config.toml
num_hidden_layers = 13
hidden_size = 192
num_attention_heads = 6
num_key_value_heads = 6
head_dim = 32
intermediate_size = 768
vocab_size = 1070
hidden_act = "tanh_gelu"
norm = "layernorm"
norm_place = "pre"
norm_eps = 1e-06
positions = "learned"
qk_norm = false
attn_scale = 0.177
bias = "all"
tie_word_embeddings = true
parallel_block = false
init = "normal"
init_std_qkv = 0.0284
init_std_o = 0.0
init_std_up = 0.0284
init_std_down = 0.0
optimizer = "adamw"
learning_rate = 0.00269
beta1 = 0.9
beta2 = 0.98
weight_decay = 0.23
lr_head = 0.0118
max_grad_norm = 1.0
warmup_steps = 237
schedule = "wsd"
decay_fraction = 0.63
decay_shape = "linear"
final_lr_fraction = 0.0
batch_tokens = 131072
max_seq_len = 512
doc_mask = true
train_tokens = 425800000
max_steps = 3249
dataset = "wikipedia_en"
Each number is 50 + 15 x the weight over its row's rms, rounded and kept within 0 to 99. Layers, rows and columns count from 0. The size before them is the row's rms in percent of the matrix's.

# layer 2 attention value, 192x192, rms 0.0396, rows 51-63, columns 0-95
092:74 38 51 26 54 59 89 76 33 59 41 51 66 24 67 44 32 48 52 25 87 40 58 54 61 59 39 56 54 27 47 40 28 64 32 58 41 63 56 61 50 54 74 59 23 59 52 62 57 42 60 65 34 62 78 57 59 59 48 40 66 19 62 41 34 47 22 44 55 48 43 33 49 43 33 54 12 60 31 51 49 76 58 47 62 58 36 30 60 60 35 52 59 48 37 48
089:34 57 47 80 58 39 38 31 48 45 61 30 17 22 30 58 78 74 64 64 36 74 56 30 49 17 48 55 63 37 45 60 48 39 44 33 65 59 53 44 48 59 41 58 49 32 56 63 66 39 64 52 62 38 50 71 52 23 81 75 49 81 43 63 60 50 51 53 65 54 70 52 41 74 43 44 80 47 63 69 33 16 51 51 51 24 72 72 43 61 27 23 59 59 51 67
097:44 54 40 54 49 72 53 67 52 72 25 56 64 50 52 31 12 82 43 31 42 67 46 28 63 56 39 79 34 40 43 82 19 52 54 51 45 25 23 61 45 48 47 33 41 35 52 14 60 50 60 44 58 61 50 40 56 57 39 64 61 22 44 57 58 41 65 45 37 60 19 80 54 76 54 72 50 51 63 42 66 54 76 38 36 45 45 72 52 43 63 49 43 47 46 29
091:34 45 38 77 54 67 28 41 49 54 57 50 24 34 31 44 49 81 56 52 35 50 60 50 52 35 24 59 36 35 49 58 37 46 21 23 51 34 30 49 35 54 41 37 34 48 41 53 55 42 78 36 36 45 64 53 65 40 62 51 19 57 38 48 58 45 43 49 52 20 65 58 45 67 70 21 83 42 66 55 39 31 73 34 74 38 47 70 35 44 53 31 52 52 35 36
093:41 47 40 53 54 60 37 32 54 67 59 57 29 52 60 40 75 85 52 57 53 48 57 52 42 65 19 59 32 40 54 54 32 59 50 45 49 22 08 77 41 10 57 39 52 68 39 60 73 50 77 49 50 52 54 75 41 44 39 49 47 61 38 49 45 77 59 41 53 66 50 61 58 89 48 41 68 48 40 74 61 46 76 68 82 56 48 63 41 43 52 68 50 70 42 17
081:92 41 69 64 56 53 56 56 53 57 60 37 53 58 61 59 47 24 64 51 44 44 30 47 56 54 12 29 69 43 50 44 63 45 57 61 49 34 48 55 41 62 46 34 41 34 63 82 61 45 49 60 72 66 39 51 38 76 41 60 52 61 45 25 47 48 69 69 51 71 33 70 26 41 52 72 39 70 57 59 57 50 59 50 31 59 62 57 44 37 44 73 42 33 56 29
094:53 35 56 64 63 52 57 54 66 18 71 57 47 35 74 39 19 68 59 44 48 45 34 51 45 50 18 33 71 71 62 50 36 57 43 54 63 74 46 64 48 49 51 46 60 67 58 79 47 35 72 31 54 50 41 53 38 51 55 90 52 37 42 52 60 55 36 47 54 34 35 52 54 36 58 69 46 52 41 68 44 34 51 51 67 59 38 52 19 57 76 54 47 74 22 34
095:34 54 58 52 67 37 31 49 64 34 37 64 35 72 44 70 70 55 24 64 45 27 36 73 18 41 40 29 42 79 63 41 71 61 42 45 57 86 71 29 72 28 46 51 68 29 33 53 34 49 47 48 59 56 45 52 56 65 65 15 28 78 52 30 56 31 66 70 51 39 77 23 78 31 51 45 77 52 57 38 28 30 62 63 79 59 58 60 49 51 67 55 35 42 33 64
074:57 66 42 46 53 48 49 12 49 34 74 38 46 64 43 71 85 81 50 53 53 85 69 27 26 37 55 76 71 65 40 60 52 66 62 36 55 48 36 45 42 55 43 49 52 35 73 39 57 32 39 58 72 44 39 52 54 57 53 94 30 73 36 53 50 73 48 41 57 35 73 79 44 49 46 62 64 55 49 54 27 24 59 59 66 20 56 72 34 65 36 31 42 56 41 59
094:19 78 43 54 37 49 52 49 76 60 23 49 34 76 71 58 66 34 40 99 28 31 60 46 53 53 53 67 20 29 61 40 60 35 80 50 40 14 51 36 23 62 47 32 45 60 22 40 54 55 58 57 53 50 52 39 50 17 52 19 52 33 44 32 57 37 61 46 52 81 57 41 53 81 50 35 39 49 45 32 69 51 53 50 31 79 60 40 56 37 61 45 41 61 41 66
082:32 44 48 21 66 93 42 38 36 32 61 55 30 68 74 59 41 71 41 31 81 52 46 76 54 43 49 70 55 55 52 42 32 48 65 55 51 63 45 80 58 41 60 60 38 40 60 33 49 58 46 48 37 49 71 54 59 42 65 56 27 39 40 80 33 47 75 37 48 33 44 39 49 26 74 18 55 57 72 21 59 46 47 56 56 48 36 19 61 57 66 42 36 66 33 38
089:38 59 55 32 63 69 39 64 51 45 34 48 37 45 55 56 29 32 31 63 45 46 69 55 33 48 37 46 41 54 97 76 62 44 76 43 61 70 65 23 31 57 56 45 60 50 76 42 68 45 46 23 57 78 42 27 50 31 48 36 31 56 54 26 58 47 27 42 57 46 66 59 55 46 35 52 16 53 50 05 47 56 80 54 58 54 44 34 42 43 70 43 67 36 39 69
091:22 55 42 44 38 50 40 42 43 58 47 53 49 44 47 21 99 37 58 53 33 16 77 53 23 68 57 78 51 53 67 44 48 38 69 63 52 32 38 27 37 57 58 53 46 51 88 49 56 45 56 45 44 60 31 45 61 47 19 57 57 58 35 82 39 51 72 32 54 64 21 69 57 74 52 48 52 38 45 80 52 54 38 61 52 72 69 66 44 57 39 43 44 58 80 30
# layer 2 attention output (transposed), 192x192, rms 0.0409, rows 51-63, columns 0-95
092:42 42 25 63 40 36 75 45 55 67 52 46 78 39 67 55 61 64 29 36 55 45 44 60 64 66 58 54 77 61 64 61 43 42 29 73 73 57 44 23 57 45 43 50 46 14 49 53 69 35 59 46 48 44 52 61 48 59 55 56 36 59 63 76 52 62 36 48 40 23 76 64 42 56 44 24 56 48 66 69 64 64 54 54 48 39 61 53 57 58 58 55 57 93 45 52
069:44 50 33 53 38 70 53 65 60 39 76 55 34 47 56 49 48 40 62 48 34 44 54 38 58 36 47 32 39 50 27 47 48 40 49 00 45 28 46 34 46 57 46 41 34 68 56 56 37 60 45 60 41 50 58 41 43 36 54 66 32 34 54 33 49 59 43 51 99 55 36 24 50 28 66 39 50 32 53 64 62 44 54 58 53 36 54 57 16 29 50 36 25 48 45 38
095:82 28 43 56 40 21 39 35 72 58 33 44 40 76 25 51 71 53 38 61 64 44 41 40 57 46 48 32 53 54 38 40 60 45 48 42 44 51 40 23 49 38 51 58 34 80 60 62 48 52 61 49 31 28 69 54 53 71 42 84 42 55 48 52 52 39 58 63 40 53 38 46 51 55 10 38 61 57 64 57 30 33 29 44 33 38 62 46 54 45 75 48 60 60 64 47
068:60 45 39 46 49 56 43 36 57 56 47 39 25 45 36 66 51 62 49 49 35 42 44 42 54 19 18 51 76 44 31 52 41 44 60 00 45 56 37 38 43 57 44 49 22 52 45 62 47 37 59 63 39 58 66 44 45 48 70 68 49 43 44 36 35 52 76 56 99 54 35 47 67 64 58 35 52 50 56 58 53 29 43 44 36 33 43 48 32 37 73 37 55 26 60 54
083:99 21 65 56 35 62 58 55 51 60 53 43 38 49 29 91 52 36 54 53 50 39 44 64 37 50 49 63 56 52 15 59 67 70 54 47 41 61 47 29 33 64 28 43 19 34 31 57 39 63 60 34 35 56 70 22 47 56 49 68 58 43 49 40 54 41 53 58 66 62 11 33 51 84 64 69 25 41 26 22 50 51 49 22 21 32 38 58 52 40 62 44 44 22 46 59
071:19 40 49 68 34 27 54 72 68 73 63 34 58 42 27 35 67 65 48 51 67 46 33 13 51 46 65 56 29 50 54 48 67 63 64 48 62 65 38 39 52 50 40 43 76 64 62 41 48 65 41 32 23 57 52 73 50 58 35 25 43 71 32 92 15 44 39 48 40 29 59 36 50 48 36 28 41 63 67 47 59 73 44 40 49 18 57 56 58 67 66 48 26 56 49 44
080:56 52 52 38 49 55 39 44 77 52 42 52 45 46 33 75 55 47 56 60 70 40 66 70 37 52 33 64 59 59 42 45 58 57 43 37 51 46 41 49 38 67 66 25 62 68 54 52 53 51 22 69 51 43 66 44 54 58 54 39 39 46 41 42 32 60 80 45 51 69 41 62 52 85 36 45 52 43 41 37 51 62 66 60 40 68 50 46 44 40 49 24 40 12 78 40
102:57 46 83 47 63 89 31 56 33 31 49 56 31 34 46 50 34 42 69 64 50 54 66 51 49 58 50 43 34 53 46 50 41 64 68 45 32 33 66 61 52 68 42 68 60 79 27 59 33 42 53 73 52 36 70 31 59 39 48 31 54 43 52 39 55 45 52 36 66 64 41 65 52 62 77 75 52 51 54 57 60 71 61 50 41 70 16 55 60 42 44 46 40 02 51 57
063:54 38 60 26 36 53 42 47 54 32 54 64 56 46 56 43 46 34 45 58 57 70 48 35 46 38 56 34 26 57 23 35 58 58 69 12 45 31 42 53 48 58 46 33 45 50 50 45 30 66 35 51 38 51 61 35 60 48 32 58 40 23 61 56 45 60 44 58 99 52 32 41 43 49 51 59 58 56 45 50 66 75 64 44 37 41 66 54 12 32 32 47 43 86 40 34
083:64 42 23 58 52 53 40 51 28 60 64 32 40 48 21 34 59 61 58 40 34 29 33 64 52 62 49 46 53 55 25 55 52 40 43 67 56 57 43 45 62 27 50 61 37 61 53 49 75 58 66 29 53 42 46 62 57 49 69 60 45 57 37 68 54 48 54 51 46 59 32 19 24 70 61 58 51 50 60 54 51 26 43 34 37 47 38 46 65 83 63 73 39 12 45 49
075:57 39 86 62 66 64 60 29 57 28 43 57 41 39 42 74 55 43 59 48 53 38 79 62 33 50 39 40 74 39 60 65 29 52 42 50 79 62 47 46 45 35 46 40 47 35 38 75 62 59 31 61 57 62 30 32 60 41 61 51 70 36 57 49 69 67 43 73 53 41 30 67 69 65 69 88 49 40 43 57 44 64 65 42 54 70 44 54 42 50 42 50 59 31 32 61
086:49 38 60 37 54 57 53 48 33 60 59 53 39 48 46 31 48 57 53 39 49 41 41 69 71 48 39 62 53 65 46 55 41 56 35 53 66 35 46 24 42 60 24 51 49 54 21 44 63 27 57 66 22 43 67 51 57 51 71 42 49 44 55 72 30 57 54 46 39 53 32 40 40 75 59 70 53 31 68 73 66 29 54 61 64 60 56 54 79 73 51 48 50 02 51 53
074:67 60 25 63 05 57 47 63 81 66 73 29 36 65 69 68 53 45 42 55 58 47 51 35 48 44 55 49 09 39 41 55 84 64 34 48 55 45 46 76 53 54 49 36 36 67 45 44 47 45 56 16 34 52 34 43 46 52 61 51 42 51 33 65 49 61 60 77 38 56 35 21 47 37 52 39 48 69 31 32 38 40 67 57 54 44 74 59 63 68 61 57 47 15 52 47
# layer 2 attention query, 192x192, rms 0.0654, rows 64-87, columns 0-95
046:53 41 38 62 40 59 40 48 59 49 55 45 58 49 54 56 50 49 50 51 53 52 42 38 62 51 64 49 49 60 25 41 52 49 58 99 43 50 44 46 52 41 62 58 58 43 50 43 37 50 56 42 50 61 49 48 54 42 56 47 54 45 56 66 51 50 50 43 00 57 28 55 54 51 47 55 56 55 44 54 57 57 50 52 44 47 58 63 59 22 51 66 41 78 46 48
039:81 39 40 70 64 39 51 67 65 75 82 63 10 25 38 30 56 48 41 87 49 47 38 69 34 61 39 45 73 63 22 21 49 44 24 48 50 44 62 30 64 42 55 58 57 81 60 52 70 41 58 30 69 47 24 41 46 66 50 43 45 22 39 36 28 59 45 56 37 60 54 48 37 61 35 27 66 39 49 35 42 60 55 27 51 62 78 12 40 65 58 47 57 36 52 63
041:17 70 18 19 49 55 56 64 62 55 89 45 63 47 40 39 70 47 64 47 46 68 48 41 46 57 53 41 50 57 41 66 47 51 66 58 44 53 50 24 51 39 50 81 62 63 42 42 48 46 48 43 42 43 32 32 44 30 35 22 42 48 61 73 75 30 39 42 46 46 52 56 19 58 65 62 36 36 45 41 66 68 45 76 30 68 56 25 68 47 47 41 65 66 57 45
042:56 42 51 45 38 47 39 55 67 32 55 39 47 47 65 60 36 08 27 55 67 65 63 52 54 60 84 08 42 55 82 34 30 42 78 51 62 50 71 47 61 46 56 55 54 56 34 53 46 45 60 40 20 14 39 24 33 31 51 24 52 44 57 38 67 38 80 48 42 42 57 45 59 45 46 60 45 41 44 42 44 68 57 49 64 39 11 41 30 38 50 39 49 30 68 54
041:59 31 58 40 51 57 52 38 60 46 57 56 56 31 49 51 39 41 60 37 55 49 54 52 64 59 55 47 51 60 35 60 61 51 59 99 53 50 35 36 54 39 48 45 42 59 30 39 44 61 42 39 47 48 53 63 57 56 40 49 53 41 55 63 65 50 46 50 00 53 30 57 34 54 41 42 54 55 49 57 59 55 58 57 57 60 70 32 93 32 32 56 38 49 45 55
048:21 43 69 36 32 51 64 52 23 34 66 51 32 73 60 46 68 34 66 56 64 78 44 37 44 59 18 55 15 55 44 63 53 65 20 53 24 68 69 69 47 37 65 52 59 46 38 58 77 57 40 56 32 55 47 36 36 36 43 52 62 57 67 43 39 35 34 53 49 24 38 39 78 46 74 76 63 39 36 26 51 58 37 50 65 45 86 48 59 53 67 42 29 76 42 65
039:20 47 76 42 56 43 68 37 28 50 37 24 76 68 36 67 40 95 68 55 41 49 30 47 60 38 43 89 61 52 62 68 32 69 26 33 61 11 44 62 42 61 66 65 69 36 57 48 52 44 52 60 73 51 49 75 64 49 65 86 55 48 33 57 45 57 50 56 55 45 28 56 49 66 61 50 67 60 56 56 61 44 44 58 57 58 73 60 65 57 55 39 47 43 57 62
053:48 35 25 47 62 47 59 54 81 51 72 60 43 38 57 64 37 79 78 54 54 20 50 45 57 39 75 60 58 61 26 46 42 57 58 59 51 49 52 22 47 72 29 61 53 57 60 68 70 58 42 31 44 30 55 54 35 52 59 30 37 69 39 81 45 28 46 42 60 35 48 49 46 38 32 56 56 66 53 34 60 44 46 43 33 36 56 22 75 72 52 54 32 52 21 82
043:51 41 29 57 52 62 38 56 25 46 75 44 65 52 54 62 58 45 29 40 58 58 62 26 50 59 34 58 47 62 61 58 25 53 64 58 39 47 55 43 36 60 55 80 59 13 62 77 43 39 46 38 07 52 40 35 43 69 40 48 46 70 51 53 61 43 61 55 45 30 49 65 51 38 53 54 33 26 52 48 37 61 64 64 31 56 56 40 45 39 87 44 72 18 71 63
037:35 85 36 27 50 46 63 69 71 56 47 51 42 83 62 57 20 75 71 71 18 45 48 48 68 45 53 55 40 57 43 57 53 71 35 52 45 63 43 84 70 27 39 37 53 54 28 51 64 65 41 48 52 37 51 36 66 58 81 59 52 42 32 64 56 27 41 33 64 32 29 68 47 49 37 44 46 47 40 55 58 39 60 30 89 49 57 51 64 59 24 44 37 77 44 57
047:37 38 65 59 49 35 61 39 47 57 31 32 73 48 61 58 55 73 61 44 37 38 38 54 58 30 43 77 70 43 36 56 29 54 28 35 52 41 34 55 54 35 31 53 50 43 70 47 46 40 71 57 99 38 52 67 63 40 50 68 62 32 43 42 49 48 58 45 58 61 47 57 45 70 51 49 60 60 74 75 63 39 35 38 68 46 47 63 79 56 38 36 43 78 71 60
043:45 37 98 52 39 56 65 60 54 32 38 38 46 35 11 42 28 29 49 64 70 64 33 42 59 65 56 77 56 43 34 22 62 44 43 49 53 54 52 34 65 38 39 64 45 56 44 32 20 57 60 62 69 54 40 79 57 60 38 46 46 59 57 42 41 52 49 67 43 63 28 53 71 26 60 63 60 40 16 58 26 69 63 66 63 82 29 49 53 37 57 55 73 67 40 59
037:63 40 45 41 36 35 59 33 35 41 45 67 55 34 73 63 68 38 49 13 52 22 54 63 49 63 48 53 38 37 70 45 31 50 57 54 74 25 16 56 49 42 46 65 47 48 27 59 52 57 43 39 49 57 60 70 45 51 27 57 37 47 60 56 52 63 69 57 55 43 62 61 34 51 52 48 35 46 54 79 57 66 55 30 62 73 56 45 99 70 30 32 43 38 43 32
045:56 64 42 67 55 63 34 37 46 52 59 32 40 54 52 22 60 62 53 61 44 69 70 39 46 33 52 25 58 49 30 58 53 47 44 53 60 46 38 57 39 55 41 28 33 62 62 39 64 41 54 45 58 63 49 42 53 44 60 41 43 41 40 46 60 61 47 45 29 46 68 44 52 48 70 53 50 63 47 38 51 41 44 44 45 31 51 78 00 24 68 56 49 87 37 51
042:37 57 37 58 51 53 47 45 35 54 43 56 31 36 63 59 53 56 87 47 49 64 43 51 69 29 42 35 45 62 56 60 59 46 70 57 51 72 32 60 59 45 54 74 46 53 44 81 64 54 05 45 36 69 48 57 37 22 58 77 43 52 42 63 39 43 38 46 54 46 46 08 40 48 59 73 46 54 62 22 65 29 48 48 39 68 81 73 56 52 57 43 47 49 22 47
047:27 69 45 63 56 44 85 41 66 44 58 52 78 69 68 48 63 56 41 24 37 44 33 69 55 55 26 76 30 52 66 60 51 63 40 52 41 60 50 80 35 64 99 65 50 45 71 69 64 39 36 49 45 67 28 45 56 50 55 61 48 65 53 54 57 49 48 38 49 30 36 70 61 52 54 70 38 41 50 56 19 49 57 31 42 61 58 47 50 61 67 51 51 29 60 68
044:43 41 40 59 52 42 53 36 62 48 59 58 54 38 83 45 37 64 82 42 49 46 62 28 79 24 54 63 49 54 51 54 33 64 50 67 58 56 23 19 55 56 20 63 47 51 84 54 64 68 36 42 68 33 76 80 38 34 55 52 44 50 49 59 37 60 60 45 55 61 54 34 30 49 35 62 51 62 57 53 71 44 27 34 41 58 62 48 99 56 25 40 18 41 20 61
041:29 29 51 60 47 46 52 23 51 54 33 38 62 47 51 54 59 97 76 46 46 43 48 36 60 37 64 66 31 48 36 64 20 57 48 23 49 42 35 49 41 54 15 70 46 43 45 52 50 60 35 51 82 48 70 91 33 45 49 65 46 57 46 58 53 53 58 41 75 45 67 37 47 33 58 47 52 58 68 73 59 46 42 50 55 49 52 57 99 60 37 40 32 49 44 43
043:74 40 42 61 74 61 56 55 71 57 73 51 54 54 80 25 45 91 71 71 45 27 56 46 59 58 47 60 54 61 24 67 42 64 74 51 28 51 47 60 38 50 48 75 41 62 53 60 44 47 40 33 53 70 23 56 62 36 53 52 33 44 34 63 37 09 58 55 48 08 40 45 54 74 45 69 52 56 38 33 27 36 57 74 41 67 62 64 52 64 84 50 44 57 67 57
041:58 47 56 66 51 63 28 48 58 57 66 40 58 59 44 33 43 50 62 61 44 68 73 30 59 40 56 32 53 49 11 52 55 43 45 92 54 58 40 69 37 54 36 45 39 42 65 39 66 57 47 37 53 51 46 52 41 45 59 42 38 43 50 59 59 56 52 44 00 41 59 53 49 53 54 49 54 64 41 40 48 47 49 41 45 30 56 73 18 29 64 57 32 94 42 51
049:41 58 55 36 49 40 67 59 44 42 40 43 34 47 49 55 50 44 52 62 52 39 41 58 49 56 40 55 53 37 72 47 46 57 44 00 52 49 58 49 54 43 49 45 63 62 39 51 52 49 60 65 44 47 42 38 67 53 50 45 66 43 41 19 36 46 49 49 99 47 49 40 57 44 45 58 62 34 51 50 46 36 42 53 57 58 41 37 52 77 41 51 54 17 56 47
045:81 10 78 50 57 34 30 60 53 65 44 67 30 39 50 51 55 41 43 47 76 69 40 48 38 65 52 42 53 46 15 33 49 47 45 58 38 54 64 72 68 33 67 47 34 81 53 51 47 80 65 58 57 30 61 52 49 41 25 32 47 39 51 37 50 37 47 52 46 50 39 42 70 37 46 45 80 63 39 25 43 58 41 53 55 45 38 26 40 55 48 72 47 50 36 41
047:43 32 41 33 52 40 51 63 44 41 49 60 36 53 54 50 27 46 39 70 67 40 46 68 31 78 55 55 38 33 53 38 48 43 42 47 56 62 60 36 65 23 83 14 34 83 60 23 47 52 65 52 53 51 51 22 70 41 41 35 54 40 48 39 40 35 50 41 47 66 51 51 35 53 44 26 61 65 41 56 60 60 53 70 55 48 29 11 40 44 45 70 50 58 43 20
045:41 48 67 63 53 53 59 62 31 38 75 55 51 78 99 73 55 56 57 31 39 43 62 35 64 47 58 21 24 47 50 42 34 62 67 52 42 59 54 57 40 52 54 34 49 27 35 60 54 50 42 42 65 34 62 39 30 29 63 54 47 62 51 23 40 67 52 50 55 32 50 28 78 34 75 50 58 42 53 42 51 59 57 41 55 51 51 60 61 58 38 17 25 60 42 51
# layer 2 attention key, 192x192, rms 0.0591, rows 64-86, columns 0-95
056:44 69 41 68 59 53 49 31 39 54 57 25 44 36 35 69 57 62 68 42 25 66 58 28 73 24 38 26 52 53 35 61 60 68 40 44 70 26 28 72 38 61 37 61 33 61 53 51 63 29 65 75 31 70 46 58 55 50 66 69 66 46 35 78 51 68 77 46 25 60 58 58 39 44 41 46 49 59 70 69 45 21 45 26 56 38 85 59 35 38 23 36 71 58 54 50
049:37 40 49 61 48 76 18 50 39 27 49 38 70 55 73 37 60 62 48 50 49 75 30 16 56 50 47 25 54 45 60 28 52 47 32 54 58 41 90 68 50 50 44 56 28 00 91 36 37 49 48 56 42 60 43 60 72 25 39 18 36 77 52 57 38 61 28 43 51 60 38 62 39 18 23 46 48 44 45 34 43 56 51 42 50 46 51 48 67 48 38 39 48 47 68 50
056:49 50 53 27 40 39 31 41 60 44 59 38 37 50 74 48 57 64 39 54 60 52 83 34 53 56 58 57 29 68 28 56 68 46 43 43 58 49 20 45 75 50 65 40 45 23 45 11 58 48 36 39 43 52 35 78 61 61 52 45 67 48 54 45 50 57 36 61 46 50 20 24 55 34 33 74 33 86 54 31 59 59 44 54 25 66 42 73 56 44 10 46 32 50 56 32
057:43 46 56 23 56 48 49 47 49 25 50 60 60 39 56 43 49 57 64 41 61 58 73 38 43 53 35 48 47 53 54 62 40 15 91 40 51 53 13 25 67 75 45 38 36 54 72 55 46 56 60 69 54 67 47 57 48 21 68 37 44 85 53 46 33 49 42 40 51 47 06 76 43 55 46 71 27 63 45 58 79 50 55 52 62 55 42 58 45 55 25 11 48 46 56 43
056:53 58 46 63 63 47 55 32 36 30 82 35 37 61 49 63 54 54 62 61 21 61 68 23 61 36 39 13 57 46 35 60 64 77 40 57 61 29 30 59 28 67 48 63 45 47 62 75 43 34 51 81 39 80 69 54 54 52 61 48 45 40 29 72 37 65 68 53 24 54 59 62 51 33 39 52 42 64 66 62 58 34 64 39 50 35 49 58 33 31 22 51 69 47 60 57
065:68 51 28 51 46 77 50 48 55 57 60 56 30 25 65 59 38 57 55 65 62 23 59 45 43 59 25 78 52 58 46 60 48 41 51 45 61 93 34 44 28 50 64 15 46 47 29 72 35 54 38 64 41 33 56 89 44 52 57 61 32 42 52 35 99 23 52 46 44 39 87 25 54 56 58 32 35 40 46 50 40 56 52 45 61 49 21 38 47 52 32 39 53 69 67 37
047:45 77 39 72 29 53 51 61 35 35 23 52 48 50 65 57 65 25 44 53 43 44 31 73 50 36 53 43 26 63 81 47 49 45 26 67 53 49 78 39 48 70 70 43 47 31 51 65 58 45 61 42 58 60 31 34 29 58 56 62 66 35 34 63 39 49 72 81 41 38 66 41 42 54 58 42 81 27 58 58 21 26 62 36 69 60 79 33 43 61 48 49 69 35 56 45
053:60 65 73 49 66 75 68 52 43 49 97 35 37 46 87 61 62 45 70 73 36 25 68 24 49 52 56 21 45 43 36 57 62 80 44 42 58 34 23 71 40 47 62 55 42 43 20 28 45 50 43 44 31 65 45 45 61 64 54 45 60 46 43 63 42 55 44 65 46 43 53 54 47 31 53 56 29 48 58 30 54 55 60 23 57 42 30 51 53 45 16 50 76 42 61 50
049:47 54 44 48 56 42 26 43 52 55 44 59 57 44 44 35 37 50 31 41 54 47 46 40 57 56 63 66 83 68 49 14 68 34 23 42 59 50 16 34 56 28 52 50 46 62 40 49 56 63 69 44 49 36 57 66 50 50 44 41 33 71 60 36 20 48 35 38 44 81 46 20 58 43 77 60 48 52 43 49 52 67 46 44 41 55 15 66 55 57 56 46 37 48 58 59
051:59 45 81 36 47 38 62 47 55 66 79 49 53 26 80 27 54 48 63 74 47 47 63 60 40 41 39 57 08 16 70 39 61 55 34 61 43 57 67 60 33 52 81 55 71 43 46 66 52 43 39 63 58 46 42 48 43 50 63 29 62 39 40 48 20 37 72 53 45 46 39 82 48 58 75 48 81 62 60 50 39 54 45 42 45 64 41 56 54 46 00 62 53 62 66 44
056:45 45 44 69 39 49 71 49 38 33 49 46 56 47 51 75 62 34 43 49 41 59 30 70 57 29 56 30 29 58 59 42 55 48 45 58 54 17 84 49 62 67 72 67 42 59 65 66 49 39 56 68 39 67 46 43 45 66 60 57 57 19 46 59 34 53 63 68 36 60 64 68 33 40 43 39 81 13 62 55 27 36 61 52 57 41 90 40 40 39 59 63 70 39 64 51
059:40 51 34 50 39 81 34 44 67 52 23 60 70 51 25 76 74 40 33 45 59 38 52 58 56 49 12 73 42 52 78 34 49 31 77 45 58 48 39 79 97 69 35 58 75 86 33 89 40 45 44 15 59 54 64 57 39 39 45 96 57 43 55 64 42 67 73 44 49 55 72 48 50 47 33 58 75 43 46 63 08 47 44 46 56 54 67 73 34 58 46 42 58 52 33 58
046:58 64 73 73 62 33 60 66 38 28 82 44 53 54 48 56 39 30 67 45 27 55 60 47 41 45 50 00 55 50 56 61 58 79 43 60 45 54 32 41 25 68 67 53 31 55 63 83 55 32 58 72 54 74 58 48 36 65 63 34 51 39 28 32 39 71 53 50 27 50 56 56 52 37 37 58 42 60 71 51 71 36 64 50 43 44 44 24 59 35 35 65 67 30 54 56
059:44 31 55 40 45 45 57 66 67 58 27 64 49 53 64 45 57 62 43 31 70 48 22 77 47 64 60 83 47 57 46 46 44 35 66 34 47 78 66 48 74 34 43 44 71 50 50 28 49 66 41 36 63 16 38 43 44 54 34 50 46 54 58 32 61 32 31 51 96 30 38 34 60 59 62 45 56 37 33 48 43 54 36 57 41 64 37 51 65 89 70 49 22 59 24 43
052:46 59 60 55 42 20 71 66 27 63 37 48 48 30 32 32 40 20 54 63 55 51 34 54 30 53 41 45 69 36 50 04 58 68 18 45 44 52 44 33 34 19 78 44 37 50 29 50 61 63 43 48 38 49 54 51 56 59 45 28 77 58 48 60 74 41 53 40 47 72 36 57 47 61 36 48 50 51 41 54 47 60 56 48 40 48 38 27 49 47 36 53 52 60 45 31
060:72 61 41 51 39 37 31 74 30 78 78 70 56 53 59 47 42 47 43 64 52 58 52 70 21 52 37 57 58 22 66 33 66 61 26 48 51 78 35 41 23 48 72 42 39 22 38 67 53 46 49 61 56 39 72 56 62 63 48 26 44 29 51 31 57 31 30 60 48 59 99 17 55 58 52 45 41 54 54 46 63 44 61 41 44 52 44 12 52 42 81 58 27 58 54 53
052:65 61 54 57 43 35 79 47 37 28 78 28 49 37 65 73 54 27 52 54 37 45 43 44 35 33 67 03 63 50 56 42 43 83 37 47 52 17 53 45 28 68 63 64 19 55 53 60 53 41 53 77 37 59 64 37 67 50 52 40 60 47 30 45 26 52 64 66 33 71 46 68 51 46 43 48 54 45 69 55 53 48 69 45 57 39 73 38 43 39 25 61 62 44 80 51
053:53 68 28 59 48 42 71 45 34 21 64 34 34 43 73 64 59 23 53 57 29 32 62 44 42 41 64 17 60 46 50 52 46 75 44 62 48 24 48 20 30 68 65 48 40 41 41 84 49 25 54 70 36 59 52 51 48 58 69 48 59 37 23 40 24 69 79 62 29 60 41 67 55 57 44 51 61 61 61 55 57 42 64 47 47 34 64 39 45 45 18 59 76 27 45 61
053:43 42 70 47 62 58 65 33 50 56 84 38 57 52 89 53 62 55 27 59 43 03 49 40 49 47 53 67 37 52 45 78 80 29 21 46 58 79 42 72 48 03 70 59 43 43 19 30 50 54 57 47 53 16 26 50 71 61 56 41 51 45 56 59 64 47 58 59 48 28 64 32 49 42 64 37 92 46 44 42 54 49 41 34 37 63 26 44 53 43 40 46 45 58 46 27
055:40 41 53 36 48 59 57 47 64 60 24 63 47 49 59 64 56 48 29 40 73 26 28 71 36 66 56 75 53 53 57 40 49 30 63 31 58 73 61 53 72 17 35 55 73 53 46 17 53 58 51 27 55 14 33 54 51 54 35 54 62 62 62 50 67 33 50 37 95 36 32 39 55 58 71 62 58 25 45 46 41 49 26 53 48 66 49 63 63 80 58 43 29 55 24 50
062:54 30 41 32 37 45 41 70 62 40 40 71 76 66 36 17 67 50 27 46 88 56 41 66 47 77 65 82 33 50 57 23 54 29 77 57 30 43 77 54 67 55 57 40 72 43 50 57 37 70 29 38 59 19 43 29 45 47 29 44 37 41 71 40 67 41 31 54 54 52 45 60 59 65 53 52 47 64 30 49 44 63 56 61 40 66 47 37 48 46 68 59 32 69 49 41
060:34 49 23 42 41 69 45 40 61 62 60 46 59 44 24 51 61 69 58 84 45 44 43 37 81 48 29 62 48 42 65 83 50 20 69 56 67 30 47 58 55 49 20 40 58 94 52 16 51 46 56 64 37 33 51 65 39 38 42 50 43 62 59 44 99 80 51 37 54 47 55 45 54 22 42 57 28 42 44 33 73 47 43 46 63 30 47 42 49 47 31 27 50 68 35 63
062:44 38 64 37 35 56 43 60 61 71 57 35 61 55 34 56 62 61 46 23 35 68 82 38 66 37 61 63 39 36 66 93 60 50 71 49 49 04 71 77 61 67 22 31 71 69 43 50 47 37 51 63 56 51 46 44 37 52 46 65 55 37 46 68 57 62 42 59 52 24 35 55 54 18 39 82 34 72 47 45 46 49 40 58 50 41 83 38 48 48 58 40 51 51 20 51